Part of a small language model's weights: 150M tokens.
Each number is 128 + 24 x the weight over the matrix's rms, rounded and kept within 0 to 255. Layers, rows and columns count from 0. Numbers have three digits each.

# layer 5 MLP up, 512x128, rms 0.12, rows 405-454, columns 64-127
147102087115119185066150143080148162128129124149141123081160148125141131104150122118129136094130135130140076135135141081105140113139130119143156137082151119139133089072145067124149110148135114
132096112144142124152178100166126127140106145180114122116137090134143131127111128147140136126102120166126145123125112116153082163149121113127124137149161128151106097179084117146136111146118113
128149113111086128164121154117140133132134127149157167138157102180131149165122121149119110146102141178120070146154153135138097140102132135111092116087086105128101099094143163101135168096105140
136077154134156089123115119150166130105128146131114119122128115159127107123140099131142105122143142121136116105115146138172120117155109127088142178123073141110169115131101140146133178135156130
135122119129133136148134125147131121118124136149089147123127131153177134106145130143128146103137158071107124145114117114116105140104137095106101171133139080139141115140150136151134147087126115
106137167098141101127130159146118101100158092131132115145150151142116110117136140115119127143158081110139104094159101108107125111157088120120108105126166144105125180117124144120130135165105161
127151142123155130135122125143103130088125108117120120122121129133107129143127149120105143137121133156159120170133124123145154125139174137147136138174124153121140178114168136144140106142109129
151169102150148100151155125104136151156085129103114095129112113110153165149171126150089141130104101125139144154138129159149134116140120168090127105121188119147154112109107183138161131135120102
121118155103116126134121086139094092094159116091105129138127134172141180098161085110147108151149111130130122138155182118125127114143121155131166133152102103135118104085142158121135135149119089
109173094147144126147117149122152133112135122116156151175101107167133132135124112190134163142070090120132099106123127120110127132138175127146171159101140179095143138127154100089129119126113110
109132166132129087115154091156135146114131144175098100124112135152088158140129123141159118156095147123149152145144104116094083122093077130131100144097130144113110140150155152128144104122115129
133158113130090116161106119107141119141111114136149130093116111110131155135115129140145098113129087161098147119144107127154086144136115115135122110111105119078159181118154165137113135129123121
170142092144073150151137117111105089138112158140140138081098110069140166134108097124109153175108142155169102133152133154136160152088138105157109138153139154146113113103153088113136132162127109
131167109092086129104169151100158117122086151155144153132114145130142136115152121132112102088154165141144134152157101124152123133136093148137123164137128156119160094145155107141097111095127152
138164136130120134167122091146125079154126119140137154156083152113156175108110161105098144120162105145149119140094130124126134119176095098115130136188126156172143152124153117122105131118112151
091137144104087136109142169129156128161130106099095161144133147154088157115125124120133136133129096127115138064114165157137089101167126145173135175114148120078160157155098134116121138144146143
098061121150110116124130127153119119146143135138183166124131124134067137122155059130135131148107081107106149126085126088125117144159117105113127120140132154093093123120147107142139172140139160
134117092106108145109082103108153107124098102127161130119134169168149133132157113130148126132131094112169096130120122146116163129137094166138126110136134104134126100106160095082161098176145149
151167151124089145125097161089145111152149109129118117139155121143169140149091136136127095083122129175125114116118122133128135103145131139127098149119155140129147123111121134117130130132139132
091094112112087151138060159129143106156102142096128146131135112100103138081121107142107117138090103127103118091143182081140135137120148142144120133177083098124100135146121119134149160138171130
173095139136148148125140087118130129160148079136111162144142133131143150136112116179132142159127140096093106138154120117107097142121171111147124122155104106100115107119147134165156122154114132
098122145147130131122161149167093105145152111112113095157161127125167118150096092145124109121130141124158118170132102153134124112089103132149141168125100160097102155164195102119171089146102114
120170134105153107089098165065098162129093204150109139159118117130152156120111109118127095123137132171138126149108146129137139101129109126130153091113129090100152141065138117116096117130158149
136136150135108102150155113113093122159101125106131139065125147125117144102116087122113052137091122131141141164132099162126136092138134131119090106106142130129171154158139140118122097109126154
141127094149132141168141150136131107124148093092140117124113141098137093125134111144128152151117139133167125114130093123162143098135116140151138138155115075133142126122140154111146134132123160
131128083185089159115110109097124126172133131148105165193142131093133140172106090131129144173103130122121172124159118136128156139124117126116135096105116105112156126113134137145159129114160152
125166096082140145153131111103109105134093142176109155108073136134123103173148094153132106104115202115113117076105098103134132152112130138130099100136115119134173076124119163109131080097139135
140152123124137167118130146127135115127138096119113097125175125133124097122123145153166150126137112089180133149128122128150136042137114149150162107157130136121101122114135111076178124123123167
115126140140104132128128097137116120070091135097144180121091121169117139099085104134175148146153118107157096112130170143111156122140116164130150130140092124115165141142112120144143126102136100
140131119142100146124129141150147133104109102128134137137170109137139104143093115139154153120132142095116154127117134107091152122137112086128127155106135098153078125125137153116111092132120165
098147174156139130145129136142116171112130170131139107112152126151137107124119120145134139103101126118133161160116142143143118129157143109135091130109101115107120127131091124141165123132147125
187137110097137092116071138161155169107116125156134136176125116130113137124103128133158128143134154102162091126137112125117150119139168104171118155168129146127154145134142114108104107173131129
102153108106083120136091145149150131110134113099108150119080088154125163126141124141124086096096090165075109146139149117154097104151110097104100100102169080083159149159191164142127158119085113
154071089138133122132144119075159092143143094140127128120155131123089067129110106143140090127144155099153107095147108176131101106146133134155087165103106157131170117087125122172149164138125160
090172138107103121125137103105124097124122150102152110146166105106116119139081126145152109153097153075157135118137131190144134130099150158135112123148108088124115141130155147129147168128122109
149111128168125123121135136102183128151109122119136153096092109115114098147152107136121142130084124119091082136112127116114160123121115139130125128118121128108130109108169161144162125102145142
165164105095130071160161092164124150086087113128172145149106116129177128140090120136115113128134128114092123152119147154123097160127145146127138091140111089118113118095174112151086132116113127
157096124090117098120135116141141092042161150105164170141124101144131082129115095156162119111121103154118130159129135163145111127122143125140102145127118134157164133117100143128144110129117104
094097136107139129085074114118104168154132133140119113157146123157141138110083137110125069141119119113120127113121118106144110138136148140141134128141090149137172119131128073118133156148140115
110112118111156083144138143108140107139090151135096134143162133125127179176108141115105109163163144126119131123119136137108105100175122142143143159138116101081126140125098153159131086139089098
133159106150093101096112162154162156144137123142110158136166125121084057109081090147140138109101115162117111107139118112126151126095187134152097143152151125116103126133112130126120168112097154
143139153088140129099099112081141124128156152150138112142170117163086070155124086140180155102115120117136101142141096127146102175114069134102122113122140084157148131125097130166164129157134144
147108122160073118138105159144113120108142136118082144101151089162118113127087106087108149149149122148115117100131146152093114116140121104128107159120133108100138131129166119131164143111146104
118131084110141130118120151145146121122112097151163134150128160126109144096139139141122082128170106139187118122120178095167114101095151109094111132129149161142089124170126134131141136094110145
126127155160114110167116113136126133104116093123125181132130105141139135156113067144126132151105138134125123123128130114128152130106113142143079075147129145167098097121084113154198127145132109
133150082116124099091142129161143119106121128118097128121096154131152174127149113123128135128137154113089107141164095074111152141159144123098125152102139133111130147109119148096140116132119108
121131090112152105121123165133152091121118116171140148107082130164142089132111120129126139128147107125148176112148125149101119068129121135112121148129108114114124133146093131146082136123119147
149099138108134100156118094147151087120161101094100120123115121111146165178147137123169100097109107140134140105133129121148139114166147130125102139172159159084149159174090111135142125172104147
121111142128106078134151128113135098130110119127105122125140114140138151088121120141145129108114151153142116141130127099125136153170151136097183176110113074091116168157109169119122144125114130
111120156103096150114083123090136140137138140120104091077170176121138141131153110142172114110165094157116088173140100141092109133145093149146106118166132125136157127135121135129094127140108121
# layer 5 MLP down (transposed), 512x128, rms 0.0333, rows 405-454, columns 64-127
107102154169102134086092103091150152116113127137116114121105108117109121123132108142168139153135123140154097126127154133125092108165161154088145119128121151163127119163146123103149108101132169
123138140130125119129116099150098123172135117122130146122101117150127114118115148081158140172128142158154121162154143121077133137092169108118138122113100121137096094103145174125093126135089169
120130123135144140089120077125141105118129139129105097124105157096146128133114178114084170146146127116139148092101143146139120144149139114102148104139148149101078111138107110159159092130099128
115139117131118136113144109112129139138175115154138130167080150102130109108097134108148122119135106131102105127118137182107146148181122116137131116149157164162098104107128124113118151124100147
135134157148135122145123125128134132165142099096107100106150161102080092129117118111146092149129147098147143132115111147172112135128126116133165129121103102128131139060133109095103111172152129
105121149115130142167129152135124106133155162115114138133142145106084126130128144101112160114152150126095129163130163112143149160137103104134118175148092150151134135105128110180131095110128103
113101157104096111151144136146140135166161123125119141135108084099107113140144085101129117117108137096139151134137121098133111164113144112127135111112152160165115100122151140113130144155124140
134138136146075148132137146139121143146127140154119134124115127148143132116109085133154132108138133121135084125090105142154131132101141146105115153097083126097144139148114092147139125121127141
131185111178117111150134125145131156134085142175132130134095128079096108145054102150128127105158127134130143141112114147154167149130103141139078126128162104139099123101139118106082124116112133
112113133135151101075123114135110143137116127126123112086113102121166129135178089158142154137117106108086129125157128124129121145105131116106121110131149080126145137125114135153147072121151114
145088124174121094122129129130122137128132062171098135089146107098124158110192140082138162125120135066184124133142108138130115117126090136143155116083134145175157129115127160155123107106150092
136083102129156121091151175113091157105141119161168121112105137118158116123141119153105110123092144141116151112091124094177158123086139141136126102139154139173125084159098131133144085168115094
111113110099154129156111119144124113152141133134138107110105165133123100153144117166134165152137135099136108109085108125095084123152158157113106135137096118128114112174130160142125136132164124
131141115121162100120104132153121121167104144118111078132080166110123149097137118135147088128149142128135122131126130125115112129151131093108115132147125137145133155151110143123095154143126177
110148108178166107122137163133141153131087118094102157101136122116133095125134125139132112161115149153103140128104109133144145126103143120098145120137130103119109081129132142152122154127131125
117106123126151140125110141158085113133092105087134127189090125103077111108126153150164082132110091131131169146156092096160066136182136128108128166131091157176127108157098114129134079104148133
133095118153098141114129132144090136143138160087140115111174113151037143146144091115147122124107090141116150088099166109106145104119119112081144160102121168107110147141156122157143210152110135
092104133092138125134146117123082167140100124136103122159124111093169128143082119103111048122139141093152129119134136126141129134186102153117121143146130161144141169120098148132078133133154110
138145108116109086114150119173137138143129121141104111112113107109117096113160154145100164151149084123110134096136122065068132120083131115146099094114127138091118153096113127157165143126147127
099133132142137131118118127111120118153135083145141123118118114174134095132110093146128124103129087129116095148169103156110141107161131130129134141117139137129116117130102120181098160117069108
136126126124129157121110133158103110131126137148145083130112120140151123111136133086163119080177123110159111120102120145098113102148122139141087114120118109151121151085137137119081107138183095
136136113152131128127112103122152168107087125132149129149122162158105152121159134155107147166157101148132121141134110099135134121149139143058132074107123065113172102131138123118095194127136137
113127093121173152076135147147122120129101162122120143130124152154134110145172101183143131139166127126152105107120137125118115131121121114148143146158119158124110103119106122129142108116110135
098084113149095140158134131159115138126088127151139121193168124125143104133115085115144107106123117161116117120100139125118112117144140127126119144107111125089171140104102118129083123175106196
113122106167138113105152114114111129137113124155095131143127109166144141134120132162138123124107104123135106147108127137148081158091113142103121155076133160140145098091142090112149137144146129
100127132168125093147142096169132115121143109127171113118104134106143151139115126136124100096115106121110137153111127116154137133103121160147130133148131141135184133141150117151140120108113126
123152145122123123132109117175140067159114148147127099094141119101112070148117138145144108132126171148133076143124103076192148098148137102165122111071157088109201127097141126117114153130165144
154162093095110147146087124098153140167135160135109135096136167121169159102104151126129143120103137152106129136146107165128153163140136134136118083097092140176148075131169108097135128139129098
102143106134171136106145136100146143134139126110155141165129095129140118148116141156138104127149098136112119152099147117095129176142139159109152116102077124101124137121112144149116114170156107
143104156145129115119124143103164109124171168110150118130136152133089116118116178115098152125100124124124137129113120158124117173113142154138136110140162169125163151133150137134158143161130082
164094108140103144118157117132106099107147097096129123114092163134101126147130126150116144130098104128111116132111087132166117149137128119134110104150146083167129099149121157116133142125084115
099132155157132143128167117107118118166124147110154129100152100131155122167139105172100107141116153133097137141140130124105120142125118110102135131111147145101141092131123137116134152108119141
129122115088145189140145124133134154090128122124151118153120133140120088113117159142095103126188128103099170093095109129111132132128152131168118119147140120138127118134102072131131123129099157
128125150104144115143130129136145137111130143138125168115105124105098152121120113164123136140121128103142097149086113155160127120092127131141146096155144096151149119145138161140116151144141135
157132125119148139130149148159095167109155086116132113126125125177118149100123152139114141130115141135133112138089136083128126128109120104118099141109138133124065109103110100115148140127117139
087143127066112129161166116147110099142111137134147181145148156120136127140121113114104099114133145115111141147120133108122174155085150135109149117147095141144129146124114148160131117125101129
150139131146182133144155138115150124115122138123160102106113086161128105161164091143137128084131127119086115128080081112171131100135168148142146121144137130126148142094143113122105079167161125
097138103115115157102117154127122116151124155133159109127142148153141168166106115079098165117123157137128127136160120077148141141149126129143120128130105135136125114133115187157076138106115150
107136176158133110097115130146169166150118103163121098121107112145148150118147130105149168135099126107121130112145172105127154126153106127078139119157138141119141133121081130133112113112149126
130126115168098182122126094103144107094152136163123127115151162127165094130131125099151113094160128121128158156125122115161090181145164162135093095140095204152104124136151121139092169107133131
114176122178151183170099125155117135167196139126141092118120149118145172135123158155106105129137131112117122113115170109166135106154141128102164088132100132160107138133131108130108150110149113
123120133162144123168097136149114100121118132149143151184102121107106139134120116158157131143158139150123125104115153093084165143113082118157128122101090114103097136123124094128120127139122093
127139184113145137098105098116141128143104135105098125118125143107135152148170119123139102120154069131131124129097188105147104120119133130163136120091153111128178138114151149121141130134166123
082134133117111102176112137134114102127136124114135143105119149133111145114081128127090112121157114149101115114115090097100188161171138123118144151130143114128156106123126150158115173062170120
076125068105136154106116161128113100148103114138139105144133120098144097082102151119152123138123131139137126129155162125104136133174123134144158153159110113113168126146155157147087158149124139
132111155105089171118105165094106125129163112156145116118109084115105097127140140114136147111163154127156117092122120133162120113137140114144156136135088128119160127161166114126103138118126136
117128171160146159142119099119092139155099152107076146115133142131096136150125124131147106107104147115132170145158156175148117166112115133100101125127149141145144111094117109112169107142124100
140123137141144131130148152176105118103171142162141119117133114140132115101121125092092130106104119140138087150114128102104117175158121111145097135123138108152174156125124172178167106110115097
153168163119144165105130130105116102121111140140111120141133115182112163103140163114143143146133147170130217097153125117102118122079114129147116109138099167136134148176130136158140091126111116
079133139145144106146151116146149088148119111068116136148154134163112116183074097125109139103104162132147135094189199104122126102133071121136113117161139119137135108138177120132164124121120126